config = dict(
    n_layer=9,
    d_model=160,
    n_head=2,
    n_kv_head=2,
    head_dim=64,
    vocab_size=1024,
    norm_place='pre',
    bias='all',
    init_std_qkv=0.0167,
    doc_mask=True,
    train_tokens=126600000,
    dataset='wikipedia_en',
)
Each number is 500 + 50 x the weight over the matrix's rms, rounded and kept within 0 to 999. Layers, rows and columns count from 0. Numbers have three digits each.

# layer 6 attention query, 128x160, rms 0.125, rows 0-63, columns 0-79
464528527492586452441457547442471481499500494451562557581455395429550498478530577424402515553468515440602453463540495432490451560438494519536499455535545494504486490531493478456395527497549510550526481495467493447497547490460489535524544545
487475517471557482445476482497494492510537508592474463538526446497468499448544519472433477511521518437564495536456519567477470617554505566504565525506529455491471528543520485512443496503391547448551444475433444457493518510460487438551501487
516566504449564443542508451434386450453582524520487575440513519509455484541462546513442477519538503531571553457539514521495558537540445498494560394555534481467506489520515416486494501642406455472506481497509509544512486467504508600505561535
590447520530498421536505454514518444464533570496445441525516498569476467522531502532561503444528580498511513526421528491524547501551464536559515401533554407489510488475561516524580524468484535454469578507483513480524478523509520604526502539
508464538518466509617525450499465444451483471487409537587414495514531406534501517551572477512551467501540533529503599490540513499535533468477495518487452497533453514505479487553532508485523509543483495488568475502569542550540518504513524537
512475536540480501501523549488539559465518486508512423474516513459522513498486514486483531509561463459435535472499495463487549445539522539510522486546461489539479533496418545488498406520490509538507500550386482498511550555467542474476439543
417546481514563521433499455476464475462503470489572461397501537497542470484553511506508489467486506458534559529501519487509520515412441481490598598506558507528555610545456489486495492563566516586519492494504518434555437482437543513542413566
549455537506436498520440494531456456542509466494450509477445471486526529486500440449526496580491471476487467438480563416567486529576540556534526457587453551477527454556532504494534435494493507460475499470575477508521503633498599517530424562
493528486449533518538451473499542461491521548478438480503497430486544494502531507531507546495565471487564519449576476490473584441511483561480548517526572477542581565479483432489460568488530454436614571496489525478510534487486496594519541468
448529552519487508572505563506529568531552511485527432526505512440539441473442455512480524522517473531494512529516525515511470431424565505518464499477419546473474554467551470515511521557472543542527508520463490548538491463488442517554532449
523456533485466505522483506476466535466434434449517464517490453522496459495532579483454455449522575460570567526493466520517517512567485585475580516485568523540500535524433411507461506561558482580433518447469514487534580535471512564481467505
516473413523469465507549567508477467466540513408468490518527496490530590465507491439499456558499507462524580503527494480465480509452464471500507552515494472519516494467528408517471501389547460544489504510524462504511521486476476530541492525
465545513513463418475562564454460505554566496500510456569523458528527498534547506484445468481518521470516482497471531477474537471513575445558423480472488488537490467548503548450473534498486484578486474487507487602522497465433547486485503426
416463519527527448546452501573516418543537491449476552517475475484531507518541565562640533508515608410553529498557530503508391515460511560536552589453498487586467602500501409510454498460546529468565499534488506446487528512528562544435547550
506463459505560584455565551436495462482529459480493547445472466511504505497507521480550539564452465527568593518583495546545466559446480516463518508515555502527443487482485508473520559487455553432489433475543509532534498581586450501596472467
548537491583468407403529526510519484505485535536504463506545547478504486464503446546512540562459599577485537620491544465500447446474507484477489501394499465556496485529476446479510523445483515434471525478601545519521451501442506472493531545
506499523506548492473555520468507580505518514541438523492531520445494503559497524473483501474542581434490506487458549517585547469462509458461535457537597499418526482519538536467509540534534524569488553448536552531498452500602609463432416497
493520527499548500507496529536467466460539486465478461464474590488517577450574473446477517483486572495432523475497488538465533538548525610523477476528517503498460504421515456538467503575494519503544483473528548552486470518507470487501525505
422486577565515510527555545452565450445541471580495452505489444507589490492521541501480520528461458532497492506536496526492455523479464462520441541444497473520476506533479464486515467574494537547442530563515503449580533453498454510496516438
503450521494497518611502540504521511514508517517530547433521521475471441514505549508519450521453468537504491560526512484436515539483508471528460462514512518509503476490510486480543448534482461495422398528478540474517448560471520549480552483
523504504443489480499493497534551460502524509414479494545462468519504452431488477473511413458459459465472426529521518466539524493591480462498485533493502508420480471591542529540470519540559578520439472521511555511475420456474492539486519539
507506469504486459447517546467470524463502556479497436523486535546463524488402522488511547465478475511443548499484494493537507490484461510491414451481506468491481474486481568468522464496553484501521562503475514489463515537522478504474473561
446508459511547472497463509452477462520488530518538495524441582472581490492551584483494482495498512504501469518568457529521472499512495514531484547535508487514513534477465551508419536439505529497573433482477502468504549463501458542515521564
487483431482486457510455507529498505484508490521518470505500529402536530492483526560454487610502540581538504555517520479456456520553512506477471509504509535455530523446541484484549492511543494583582482555448579489470532467558517483524503467
467501558461505568493438520482461533446523477524471504458513483531539469476485538520533526414470564464608563548510440522591552472478539539455484498536452489500558530561493552502475490541373451534496422499417517522521465503561539498496466489
470560464492572531481445461450569496491457481472517506530528471514472386495512442530493484548480491501510438454452513494585474524506553462500534566548421467499518526584487442515468482440438513476483453582519509506496538454496452625554440464
489553451497486534515534473484554587474515515572518518471532496556505501493535588538447523529421545500460411542437480462521564457518453500483439488439552493570543535397552499540410536505473422417547541455521491484450483453480514456487488469
536479444487507501412424476473448452510443500434474530459458467476476467510551480442555468497539526470481489513481530535477473515489504538520464564506454541496460486490526437564512472508524546538435466471481522560465450474517488538545550484
557446527519540495498552483503446486481515499544540471503550529407497491467537541504536585535445487464550524498563490513539422446557491506526495521507455511518513498507484518488527546612494521501515488475466529496504505543548446502464547552
460456566486558449556572427487504465496488517560532435458429433516443552487488466508497497404555474554516520515500569470506530535527507505544565480594511507477492513451554546537542467478472506533411495486550436457500413409524518578458506486
471485447444500525481446486500465443361453478572481540510472409567461519452525503534479477467492521553466507499493490490522534504489500423534567459605554426500529486552391499471537500523508530458445511473536555520503424487511514515448513480
530478558500486503556520486523455480463571452481499562481496476515438451518436485515568514476420490467519524443477553501491510517459503482529529439593563554553524507523469511585448432440441623478475540460493476512626461556449479481476528470
411471429593466509456503521433530528464533438546554463535514524508492522506509469513487534498400519553517534530621482594495563554439553396499456540423489462565508507485423469489455530522476541459402511474468461455432476441533462506566467540
523559534506428533489492465459479512446485438480512539549608438450458490475544485453505550550561520579558446461498504506481524449506440491548534469553515496525560507504461529507525501469572531494552523501444468491442494500542581523523485522
497555482486560510495487510442488543508457484513529479517549525470441496567553542514512529495521545524480461506472549547479505527518499524449471455417474457536465470555477464446547482526447520474492514556602542557550460446609536484498428522
488560584452491565425495489453549478507546523522536501569567533463496556432438478478482489470525553539537479528490477497490524528460512500585550497451473477463514491426461585555455543440473406399445537508503499511412507486508435468543449507
479520598412461494529514514494517544525429481451442432450517477617419499510491454452467488563506442512554494489474498515501530506511462491523539480422583429487495455469517478446538488437523473524443471512537544523420459478451500494508435489
502557466467454484482462526527530473469460492420503531493459496549571497507564482522509501449517486534485461443500521561516483465437520451502544524488483532595461528573532465520509504523527473435420480518482567467637471533520459456512503549
393473504574505494522489492458500535500568503426604399493508495442519484506502519463501522491478506502459605488485436520448430494468585534567487602416438515482464515472416482406421530484538490507513453545521555538585549441549460551527464528
522475472560472507471500491485532499455571539497469476458493537474531453562521538497464498460520519500492461470566567527473457443452438526542472483527576463519505512471499512570508444484475534447532524545506588465609565493515510496459547500
527494433532499581438492465521528494483469493487492525482490527480502506496558475470543471523549545494570569453515549416516520503567563498376515550439515632499484522527497441504495565516446424554543456461471482578506425492552562415473531441
582455457439503496497435524522480494480489474524437455502574445455472511474453533550528462455457488440544493431509513486527472431436481432488558492513507501491470492459438433603523532543581448531443494451420536389431500428601369455510481420
578515492542495453516486512490511524451512480523458478491495484463546480527497546528484568503510539510506494483564510486466465501489552466577462529492511469511492492540505578441531523502472513574578441433532454518529492535489536518559494532
490498456511559475501523468555503488424485494467489502498461520476436545463521592515534515491493585488521480538418455496492537505561533510498475488518493424505543425465557523497519485440508491494546448508522559479531405445490514492414537556
488534444482504470497488479519458593466526471580562434483495543436513516522489584545473492568452563402488530487564461467407430474424534545429532572495397534489420517437517515419479505526501496530512434501466475503515497496538504528566532516
510430524376550474504490562555521502511536477433495523536522520389526504502460475423489529498457502443553452543499523471406463482438525549438417486576414540482442527487469470477466495448459480497520473484495485571436504542441509439515527501
460479483598486505563519510497507511471448520482521535478504485437524550521531452519511460493561525459495482461518544500437501506489456547503488523412425565476581553521469479438565534485529483499589520478460513498488508472521492537466479555
462579478504451501517605605524579549550551549514533434499548475440554486568497410568473547567475467539423510499487422553428462472499473461469488465509426525471521492518444516530503512574564506497570441504479513518507540489497545496509504512
500498494467506529385447490538588526487535444433534489492550489449496529531468441476529485476507564431476515549606450491457445531476533492515479532466471534545560562414512531462492542476469474450528532483491496464468528502483478507533538563
514579481486476615468466513443564446522463455463527452588520450501420435523447517446479424499389490478504507511462478541496508541519447442501494461479487518513480522466421418468520547474526442488534572476483433529518505521546427460541532555
520479462569400491475555492513546466467516501491531481520502527474556474563497517568488529477483462477490526531524560486500494471450487509482513487478480547490532450489513504432519492539545483459527464550512571478511488486466439487492492522
548558463475480533472481535485479554596511524552570496442504494558457506498509510560420479499508567497533482545473569531490442545564458423475509521500485430476592536509493547548537511483470458457516490481532473528551461457563439537571559483
430470555495534511474522560446500454474430570531470545505446439563483528536555584487489512515534468457559509479541441542513546446502495432486426523463540502485506538442455469453529500457477491487523477549428532575572509526516465503502413567
474447493504459501451528469503461459494513429507486487529480424491535456420539482511498499530526516404485505474499495485527479539501573504478584491574535466493494484512492512518442562525522520541514511529546514525598478495454612514499500532
518442452527499540528519520511539495528530457583478417434502469412512494555545477511498543455486425485478482463487447517429458443465444481496465494557429491462523551463565528524451474452535463484532542543421559570509494548575471431527532476
527448456528500528492436499487508559487474511519570456536455530503458490557558501517478533458480479515505484492502544539565462496464546497495579538416493538505559490471531555471422415500497537518479498490492549502462514547472563499427437458
412439527495423469447470533448444549489509523532535497516428473508476482426442539482413498466479459501531554457496489512445530509513496510557511501449469535513539440507485559531533501507422585570522486478481526529500437501516532452531516522
460553455510501494492491590544483454503533478519442468464566537508534503495573554542570494480442487485492519516517538476517481488536496505470466512455491530522560479463445496437475473494575593498527538496470520485539564530478524497432489523
432513429489488546524426523488545534466563481498512473481520468497509549512456493457435512488510432505485478383457491523441425536512511469496437557462506498482563547452447501428451523438510515512508447467544602438586487522488501482517456480
529485510477503494496493553526563583533467501515566513496521542406563555487593586555549376540489477473443529450495467502461372402465597534509504506511451473525513521408524511459473528512493511483513457576461448468500439533471488400502494494
445504446447533509478538502476456545550525617442529521498452611565482563477528485551539428490500578521506448421503487511523501488500434547492473495479571483532530523402446422535414531533475485495529547420494493483528515509469522505542506447
440512490573501519564421515407553497530486434537542418511514388531514485475514491576467451616504506508551486502503544450505470505528470479470521461475534478521501513564453505504572496444474447565482528515463465503472517525539456462467573520
537560530499495463459523510483401451574522524529444483528494476491459515455508563520502544514493533477534469473470548464492526501556508588548529499563465476519543537557488505538484504489561561502445527531483471509506484462428469496617519484
588551443482499472547465550528517485469501468485533511473502553583506510438537474470505528430529501564476501415515456525487471459528456517422466582494541411474549497478605475465437469504501482467574485474508432448551527495575495533493484503
# layer 6 attention key, 128x160, rms 0.134, rows 0-63, columns 0-79
468533574526527431500516502461447557503531517501389475526407552488519471539537515465582493499530477492533481513481556493582543474441479547507517459379530495525516388567491459519530460586524537506436471521523531487564452482502461510439450526
504419559527580471534569579455489518515492454512548618547540545557495583554493537456494558539501519421529540401496419560531506511444486502498530461432539482538465443458523470505439546500503467468448456501554530520561450463437479454510481595
410505489507479421557547462471461436545429452545504458490439505521586602577465508514465509596503450503505521498462490442498499522487560438549533492432487539503509469544503449425461541509533506425505487494562494576532484496507540549579523551
492524528518513503531460424561500480559467531488532442497497493512543534524453538469533556537511480553513552527474450480467531538533519497498546487506544516520562496506510505516568513478482449496525463515525497501541528456484551514593486476
519485550524519493549399534533514508468506502564443515482500487505497440532530465556542496570500454471488574450507513469509522373523500476542441528509525497495477457480427552486509481528556538527493553514529523518558489497500502483454534487
482541578516496512547411508497521470516524496457483568481470534586480502478482533556549510541464554496527489539518542526493478496488485488478494454548471461520483443448518533506417469554490521531526470550482529453506575537474455507476490484
507516568527508528547501537485452462532498488489482446508528558594577515453536495517510447483468553460510444513514486502396495527475580554521515495435572494522507467549477515474454527502508520444534536473481560428468482470485512531461545415
520499535505480447492493495522489525387473485518489489549449500510479431531517438424528489511520480532548580518523519518465532455564540524533412493506453481598429513486476542457474519482537537539533455490549466543425481461442517500519443475
497504496522428516477538528527506487524528475499532504463455512551495519575495541529506518458476480479477558521549554417533522486519564462507588474483496549505558514569575512489440488490459434432483535501501549496515542537508451561517425505
526504485496439518489453528524522497480463445516489479498587499454520508513515542472538502493559567493430508542524493497449466460505476525479530524527488499477522457507567499553468494535522564535427533558508565513422515505566471468464452466
480465605530459517528497587493461474500475491483482468485488462511543505535508509485452490499467442551448526479559534541519507520390529442541453475425579511469512493471474483411465554470438502499489498455518529551547496463407447483440508488
429484553524458491504455538504569443461428505522505438495569530554489488492582490491450493561510542525512511525462553482495500535474552546532496534573494532495565517506530434537475489478454471478455479528471502495472468493512524498432528476
491501529554442543437523546508463424535508559543549519480476536507517463511540528518397531561580502490485478542529499493434576474451526504493460546505507414469490478431482518445509578515432516445514464473447438545501469577558553528504442517
504510491486475415486472523544453463530465503462489449581464516506570508482499441511533508451516485515455545483525527466516424509414510522550507485564467517540578518431514469477489470526470451455518463490558556422468464463411509542497533573
526499522503450489568556520488464444498533482511472503481491464472480478448476477522539480482514508516484469540505467497521523507536527595473467497559516578478485580520496453496527532458402527496436491491535592481438467478452503518523540478
564551474465549485493459498470493588473543550507538456520519524477492522501518570461416545445494590518492475450512502470469517482507553493518472510415548496458464464508540494498531549501441465479554483481434459483491500458447559446557494493
542555583501529534469455417464564471540495568540506496484483488523473606441460509524534451486491471507519508464505506564487491495494521503555481470494435525486438500505498487537528534527525459530501468457566519463580522511524506512467489491
481514508495472493518506494521550525540506485463476569518418516539523500462515568501481527462492440455504516528456540498547513500451507545535529459398467510563481530501463490523515513479460518543513557529505474507562461584462520491454513522
449500503477467470516490523511503442501516550512463505620520488472497514546529567481480592456445516559479510554545536416436485486440504445527522507534510495534485516485502486565503467522493530477485474572422594529488479514541516507550486527
440510544522446484534499491517500520523512533542473444513504434466498498493500530496508591513525464545559468534481491507447459466534502513533405479434523533488537593484533475508462478474592501519523456483476491501562496473508492481491545533
555497454493498504483485488511485487555505466526478448475457436469453423549465536452442492513445475490460493506476541514503505446471477497572509454447538504506412444471534488482503533526462463469501502524530484425417471499508498454463511529
500485481560497471465539492467557423529530442492462507481493503537495532512466529478505485570581516506547478508493507458499517557584518531529494494503530537505460462531461554527480563494473503557557512532449536563467481546485471510527473519
514516496536527461538489577531499548480473469539481461502403539529461452484534517499458501513534461478404454469506522496502508518445478526512523544455488539495554528466513553411488516503562430507487515447478598512542481457506484583443537517
531546471566543502592454479489524491512460526513482457510530445524513493461519458576572495450454509484512580510490514466527449482482446469455499559450502491535456489524469528539549474445513443505522502524474555504488440483509500512525621554
499486592493508455530592469549396482474505473495524467497479487494523523496487431517504553472530503533518470467477535546542540504512511450491455434508479462521489488470445505480379521451493528511464488545522452504466454529519527541512465420
481484456535520493428529493480494532573485408459540504484499446544451446545514471541534517492545477453454452495501500442518459440448510472468437459484577535466550510550550500482504508499540492427424541428507585484520451522521555513533433502
499617490470552541448595502469488467504463447530563533461497493518452500518488545452509548472492476506493484389490520474475494472513443463473510539541495534531585508541480477483476480482556489465637502473454524444544518465526438479501565514
523450434486572520514446534463534466476497457477498474462516478473508503445465488430521472522459517545555498546525504517533530516499545457535453453447458564460553474530540415453474432488439582500395515456464485483451455461528576486486545506
471432505465461488537477488484508484516462502382514480511462512528509469464481496475499544472492463475439498513528551448594529462506472529554474507468475488493440538452527527457508473483557473521463456470470548524518503513481517489485455461
492533476467455357572495540523527467500506465512523532487523488513536453396522517505540564487465450485573484417467521514495518527494479446523529498514485535509525487536494500548514459461527515487557431450567551513430566498596518490507510435
461535511458504511565569482516495470541424570520472521450464492522529479520488458459492450486451429540537515471484473498510521511448531464493475449467524579550515522525548469488505520414449540525481471465467489532525539485458397535552474462
400421493507510416543553477535523491423489459476451481527462476534517576501498568511525520579458504551525524477493496535435472487519446578512435565569480439526481493455554486520470496423447577485502538525545479513426518487539442513555422414
464506552459452537466574481528512487556526520479519529508524476532450477536436541558565491482471482527524511500492480512513503488488433517567535500459488456454581483492430513527420424513507537581456495474437537486435496450527556518517499535
542557506476470517511554502502482526523566479447452502520422416591462505562510496521518557461472484398553514511435467524450457485446501505423532537495544414470547455537421499441568500478434437551509476523514457433531537497503473549522464477
531475520540451518506570515464542486454463509460538477543497513485510509491450506544410548516530454476481442440544462541535435457581510479471491491455479484540478523483504537519555537536544494539509463476464491503465496563511574451477552522
515533462491566483536520463539467447505499508498486545509526486568408524509446528527485570524544515484445468511521544502512554569526503559466562498516513430539539434475513493545512500414504499525493511514440444530503473495558518477507504487
476572496455514451468544556412519542589565449559482467478493453526461500447465465501473476468472598548577512494531480532478477518479486498467529458525521505487508532563485554492479488502521418499474530493506502513578486440459454484496501490
531480492482494587481522526544489422525540548522538459469481512483481476507505519432509405500503513542517463549545521436465489528494481486512402505525485510480601445532535462535474528494501524461465584516519437509439491456502464486560472483
346489507542473506503426530523509501480554483553551502509454527505470485493543486544535488510513519481434484475541499460482468484481511525555513458425461516498488507494509526515429505489496520519486479534450595543431528523465558450467548510
444558458564497484469475465567496504517571585494534513550529511501530547442493524473493485544489501494511610445528541480439511498558466495455509550498513523495442515484479421436465522401537487535476461497503506490535482479488449498454531513
577507451490490534464514439525422519477387431478517469444522528521511446500521403527503461487455517507456494486538557422530512504513488487490502493531449470472553573487410499489501477479537489512444475480547524478488536554468535454556538461
513463480495552509439529461506542488497514470519451569492576420535527544515484494534531424522472470487548479554459571456505494500430487477523474493484526510542476522404400450541514514508616505411529547407553457491496518568457468430500537538
563519530547514500479511527465444490512535474541412477549421521481548501483446573531528537522480504601495510509488550454540566482546469477464472474506553468481479479574511557477493487469498571505473469492554564477521473588516509503497487469
527528487541483475512481509499463497495472479498485500492522454534531528453489545426507474482489476570463493468448512441539517464549539518529468409475404574485503532551485568512504463403566448557509476555453482504571502491519415448530497515
465486484459473520505516497505510510459442487533474429531524494559519544442554468485500543523516552532437522458499490462549476513492463497521512584472489517442557438482491527489451541561467523415502532474515419525521490515498517469449507518
575532538443455462492472503518533555536521450428513466444528427424436499492535568495564518532493486527435494505503501486490395527443546488491487478487518523515445500565540489554512511505467540537517499524543469450429476532524552435492465476
549524506535509523496455423489435453527585544488472471461503506511548505528541537510517533461525463471504473501542471500538497505538469498538479506463518453432524479494492492456452475509553493536536489521421539469481435483529518504549480499
475517412456466453512474456479552463477494486440543552470472516382454468523504485484471482497515474439454470501467429473482424468519473476461509556514447460495579500578498495557500504565473463485563482581424456459564452515462509433443456480
519472550560474466446509525525518493632438496447509497480407536448528545470534481513598492529559558481510555488471499538442457558468484554475604525494539552530492545469534463483477415507513470508472532501489497492498522558513505465507476504
552480512468485516486484482450465505556432442464479546472467422498484467521509492505528446488560393568466463439515392524482552564485487486452475478434447444484534498474551550492483527506530451503457474561475483503496468489532513465504503420
480539492474474471487555537541466513474548529534477518451525489488481503552470474467512523522503537560517529584551491549493476526485531512489490567451493547524535545521453520480574544495485471529539506529466512491490453538575548535435451561
501572477481587501516529506434493495499433455504565503478501497512504532465572503541463541591521470510482539504491482511541517567555501600518433447463556450491523455498534530486524504460470479517465473508461479520542423487536463526468484487
457505487450514536501594539413444512450527490522494538441482459531509472513456522475497492424516486483507509524567488534502497451525514414543580519491530492488482500469484502463440551534526552510461513523417539571501519556402486509522535515
442504548517591491451529519496474465468529531485511486489509473439477493509538567467513468503472563540427557478478542492568507468492508491464479504498449574503423455535430503467557499498474547520491478487551454490493483480469504484477457458
475530470495440484582511450534522467497569489462484553478542518421485491476470445508492497515446447440504482522557524472465498452551540463544485549531531498529500510534506561475498519459501511449485574562440493473499475537487572498533543497
448465473525511525557515453549419499491481511471520559488565537523469531399480509441523515523504453485552396506567561523496460512478539522523545520529572507488465515473507594445467437526543456505538550489501479502482545520478472510470508498
520478542554501499540514489441474560450479552467445534471437534515516458444455484464445566558497553485448460465511484532496546451557552517513487449507469468536483504390430489497476492498538506510507474502505519537540508483532518503547477545
539377442517475510540558515534535506479479505491540488529421461487560473513472483553484508516473496467465524517489518540450459489492552503456455581539505518551537472471532498510491531561506467564561488487516493491438511458477445514535481470
480520504506489501525548569498469486510533480514485481521506542513533527454470427549479452481502511500510432524531500517509470472529409531482530458487484453527483500491513506466441475483518591508495505512528487540536544433429424487549469531
545559476531445478450494502525481528512457542487498500518503504545410487448498477482410489454457500459463510516470473566562508492483571497467495505492602482527557525432507572570477457518539453460443524538485484452471585526486480419515464401
539502488460433500484485542559455483555467548507517443480498510463533517514528487548424449507472496421453470503542487486520517545523561503471482460528473478544563493523558458554503533555405541442560515474467468455524532455520421531482560446
494487481533526460522545523467496442540478474559427511497521509487538478512449514528494478469517395531537507423498466457513484482478442502451505420517511461452485401449454516520501525467493406481508494508477495467527486448493503444635565485
479469498484466501575465464496546486474488501498515556473425470568508499481548487495473492470456486504519528473443503512487481546527546590526474456502482509583372420458536546474524524510493494380479500501570541556554472496516486479487449531
482568467432544500472538503507493539495436498428525471526520496478533455527437452523478537546567556547501474477510522571490574580462531460450553446541483482487564524534485513444535497492548495456515529469550510512488513478534464494544521467
# layer 6 attention value, 128x160, rms 0.148, rows 0-22, columns 0-79
456554492510499499579418503537380418467454470493492516461484430507485516512634525498448564446500465477464503517434420474488428493567471540485544471480484531499533517485559465504483502557545405451463450524445549467553447453507550546509534503
496468484492640543425556538513503537419504505520431521432508505628511451451638507475529527484508576561543536509564442484449484470516416492550484541532466536459445485444557518510449558514469421339489488577510460518580535545593587524553493528
588536538590519543501568604629524488453488412610570479515465510490551412466521571563459571483511483497494459511562559476470481483376457515551469474543557466516507494394499486441507558375404482458452481485536445480532654445393443499428545444
492514492521508522525445556482573544480446473515521417519555466465503406517476456510503422480484414459515548408495462424533565441519455481428523474597569519559517502537495474507494479486479504495478546572486456525508554368513477516515532543
491519541561508530478523523510530468490445489564496429496391474483489515417402547429653432471622549546490417508487513470520585477464470472523566394502436453593480547531431410424489508494499455463577504519486510434489476547532549527448517546
524422488398554489500548521439488525525467452473568535541493480553462499556481443459480494526435509506477452493475487528448481513561497526523478528496523587476396453508503510510444485519485504467518536481408519514536555428480494493436502495
460486542510461488546489431510468500484511485543553456551516450424396538489562413467392577498517438440446462459443471520532460577519470492541489503538519527515531515540446482447441577473486457487414525486548497563515530511565443523466547577
482467490475538568473539484464509596497450519481415482514615569515516443519510466499553565507541552494473539432514467564475530463487519485426538498498546512485461529493534413515462386445494530320420549442492482592508561445525540568465449608
537539475584566464464485432509463553528490379517574515524447452528462500490413397443514607544505444576413628514520524498587570409498530497556481458514544496555524533476498544493623364414532447560538538475477515491571483546594541515428606485
535455493469490511551538488572527488383485472591490551537595538501517548460513539548444537545468462583538493513500376475448447332466423492399504379505497498494459502605581528470541499487482535571539447414531520516517603477439458577479518456
422446399474513522492386484487404427515525482545371474497530587496519518500431400525570486563554542551457522546510481464498447416443506516444430425515484464533539590542485470526505468536626462469505496367475525415526519493475443504529491412
475573500564445494457579584553471533466487353486489532453498521594553573507409487520533514632462465539508558526562550520501525471490360449520464503519563521523583496477567534517555430572576547469497494608467430501394372482489497554451557480
510406568410505506500452549508570566458572479529454531544463562460484441459483484577468563432479563464422543458499443485512506443488576494603525510525507482448400515443553569468456459494515518500569490423423449503509488444539509509552467452
546482588381531555517388478557495384519515538447518466464472336506579480476490526510482570498471609411462433517427455501590511541450505481453566440583546517510586463507469516443461652619573557501441414513510545521511609546550475456517393586
528410459548556514526531496385648520474383449465566500567460492475454516574452627424429409537504451484553576464463532543497545388410522533518487494542523456517516435487500505494478512600442527441526567523499564564477466525518508421449557465
522625410550452515494517492578371493595467510437459532512534630496511555463460407490563518400531424520459541488460483471528586510583459557540610583542468480508566603531402497523511487487496450571480523537478516492447443506519494497566382579
510406516615481467509471488556475453499511439471523465528428409442475608424496586503517543543515528448476513465482468479468451430437512424469548481462438452506554555483449495536596514467559557582563490557629490512501513557549530460551543537
472449535539473522512464446548475352515553525556451428474572446539517470529512556497516507553488563643502378477488558496441525444491444539510591505565535473468523532579469453521561521517440411604495483493544590542587438509544526464409505517
462540446511518522444523372553409448495519580409531583626471560434463469377444447443571447476577538492537481423521457434553407613627513511466523582475487598457518520455485528506523511631517551437519535523479466431450419545539575470502509552
470518458554546506537493445531454550500550558576521529468419466503494609507395483453493517507420620579437547531497539374567433451446509470460567444452455557544513436535555417592475548569499485504520483432506475511428494409510376444558513450
489430597390453538457430429538540582538504493512467515460520411544472492524516558512489502492514512502479489562495468367455516476448490512469448569551502526469561504442498522494409590509433516590459521531571600526522528489539531464610380538
456502313394548577532385450449469493559613520535425439455520515553543500601537456533549524525648534502437490532448380537516448458457506511485433497416449457543528473507501483392385463545436460566492475437474595466592497487490553452496421449
467420547534529491490528540504563602478468472563484558424518537556482426486586453473479495510592471587505570500580495481494544464492522486480507548582564499434451473518545602599480435548422507549497434489468572495457489470480476606429520517
# layer 6 attention output (transposed), 128x160, rms 0.13, rows 0-21, columns 0-79
545423513443519513448549554526417564443518490603422522471467527557434564511410512479547490525517426571497530426399567492510523462451426455508498544595466477464499515435464583466550449449533478531435490559524480496508483568487504495463458560
602486376571490489575421476472470507555522491528535476500490541442563557443413543551474437480490392457479482457459496458482363463507528492451464510454593557465550453475504514521534473510544538546493528513549535465532380456487371470511586522
394463438432534555509460499485608547553425450408555505508472565431461446487488453471385409538501484433461569541547564480525402629602534544504496579496457568483463456569487497493477556524558453483624510606547601443432439497652517426464602579
558542527491482505523498550566484462514404529402553456557537509433530470338623593433496490490491613436541570472489458560506450468481437489589393561478468402434457461511526480485512546462536477586478504403455486610493524509591511411460538479
596482575381454477519495566489546454532546538464523529530558481462485479464583488551348500464511471558519560509543613519405465478477492471478428512487463627454504509514607492529496500394426502562474438519507511461500561405467491557533432443
443511481502420540420439515544539620515483495525530471435538580538567454472488570511553509548546510530496577516553498433518394542500539503447400495449511471561545601468512481501509504561556467496499437491566486491524426592435520590587468501
543490508500567477473452606493506483430476449485428448527496491511536436513445440489482441486496652427582544439390477441540518561561519494614516548492452471530562516524496547462557589453495480541518413434495507441579548473422540555500568458
485576395561438481511502507490535407442462487475487473444428459488501510530589529422527504494423406487460489594496528406496488440494441479527437468424477494490484438524467577454469551540462492544488510459517550608503435480383435435405580452
479492449452489632458538620490449580474527591575440566511591530474480492540469562509539488402439443521542476492522501576573470447498450428462456579562452539371581583529550498478456515518448509611448376524493457588428588527483533475553541415
491578422513547566487409520437495440535502491511550513424482468562451480525495499512539459501543574596482566487563422503494441553496457437475583468494483423489556623481463453513560592502503449468509547529497539514545446494572452527508571547
397555534584479550352474561436559453434473566432474550473555481515437437441478545504526669485481364573561440549491515494511520366515465557542623500491484515481516509548473465481470494506470476498403526584450556602453489504474543542504509497
523504530464485527489555443482433506457415508512472525478520529486546503547577653493496547418494427452535427548472445495488573455585581507390461576554426430362526495460545470464498569521483484495639527495456459449517433436435503482551400425
461522498565443488482508446545429557494498596496458549496570478381555429479488548492546495461591450529657505464550514504494513459509410507487500516431551457481576540472521472470497555489578484473485459513524570439484467524524440458450525428
501518528507489497499455489436369452449547422473436471534518523438527470473566461490437473483476452541568649444415479485522636523538517555628448406448542418468478504572387444510504427352464512526394489560547461479683486483551490565477653483
606479464561420526509500509609437600568355594488545461499491492563548520427667473520586482534512615506390490523493514563490478506519523658488530498492515495517493539492556457477559527470519443532412583430509376450513528513535502495523520574
448439633486530449521516615449556384481529475566435539514458434505540417558478706414494459498451496475595543534561570505529580427536534484467402440590479572513505498449536573568475533457505538534465509485414435490548546540545586518430502520
542478435478578580464407566450477481497511470601457584535513517570386541452528391534530430438512389505497494510430554554542550525446472500534566494661545535461500526456534457510436481536469512479454539504575527472478559442562513527404356530
514458492517525501487514454504461445447489441490460614452469529480434518466484372486444506474544420482437565392554491490466470530466514434449540382473456568483458405496477487521450476413501607523347436506539454501539431571477470598458425476
484443590482440520493374555454628527453437531491417562521519518570526671510478588505406531507519476477543463540390507443499510467433461444589432573494504449599407374394473508516502538488491522489432469582585552435509483438547508487382417546
454543507554423542351443472573577470514475555413521531518526513457502527491579424572543508455556456415454554566466413510424494524481519475577548590487576500432512600402501605402515507530568501489510641438451532364510493453509572591439461526
523642554497468461604479534451546497468494568433536429475576617501509465461462468433515501457539453533598554345476475604411530495488504584489463523514608395521607519526554482477488489532559631430544517442482459521622487556452498456485564472
530447600566478416491483518540540547530570531444505548525545517485431431570413498435515568427459443568523514543595642496562485528533477481561590499510522438522549409497510483530580388409551529418372515497470561361485484547434539484554574514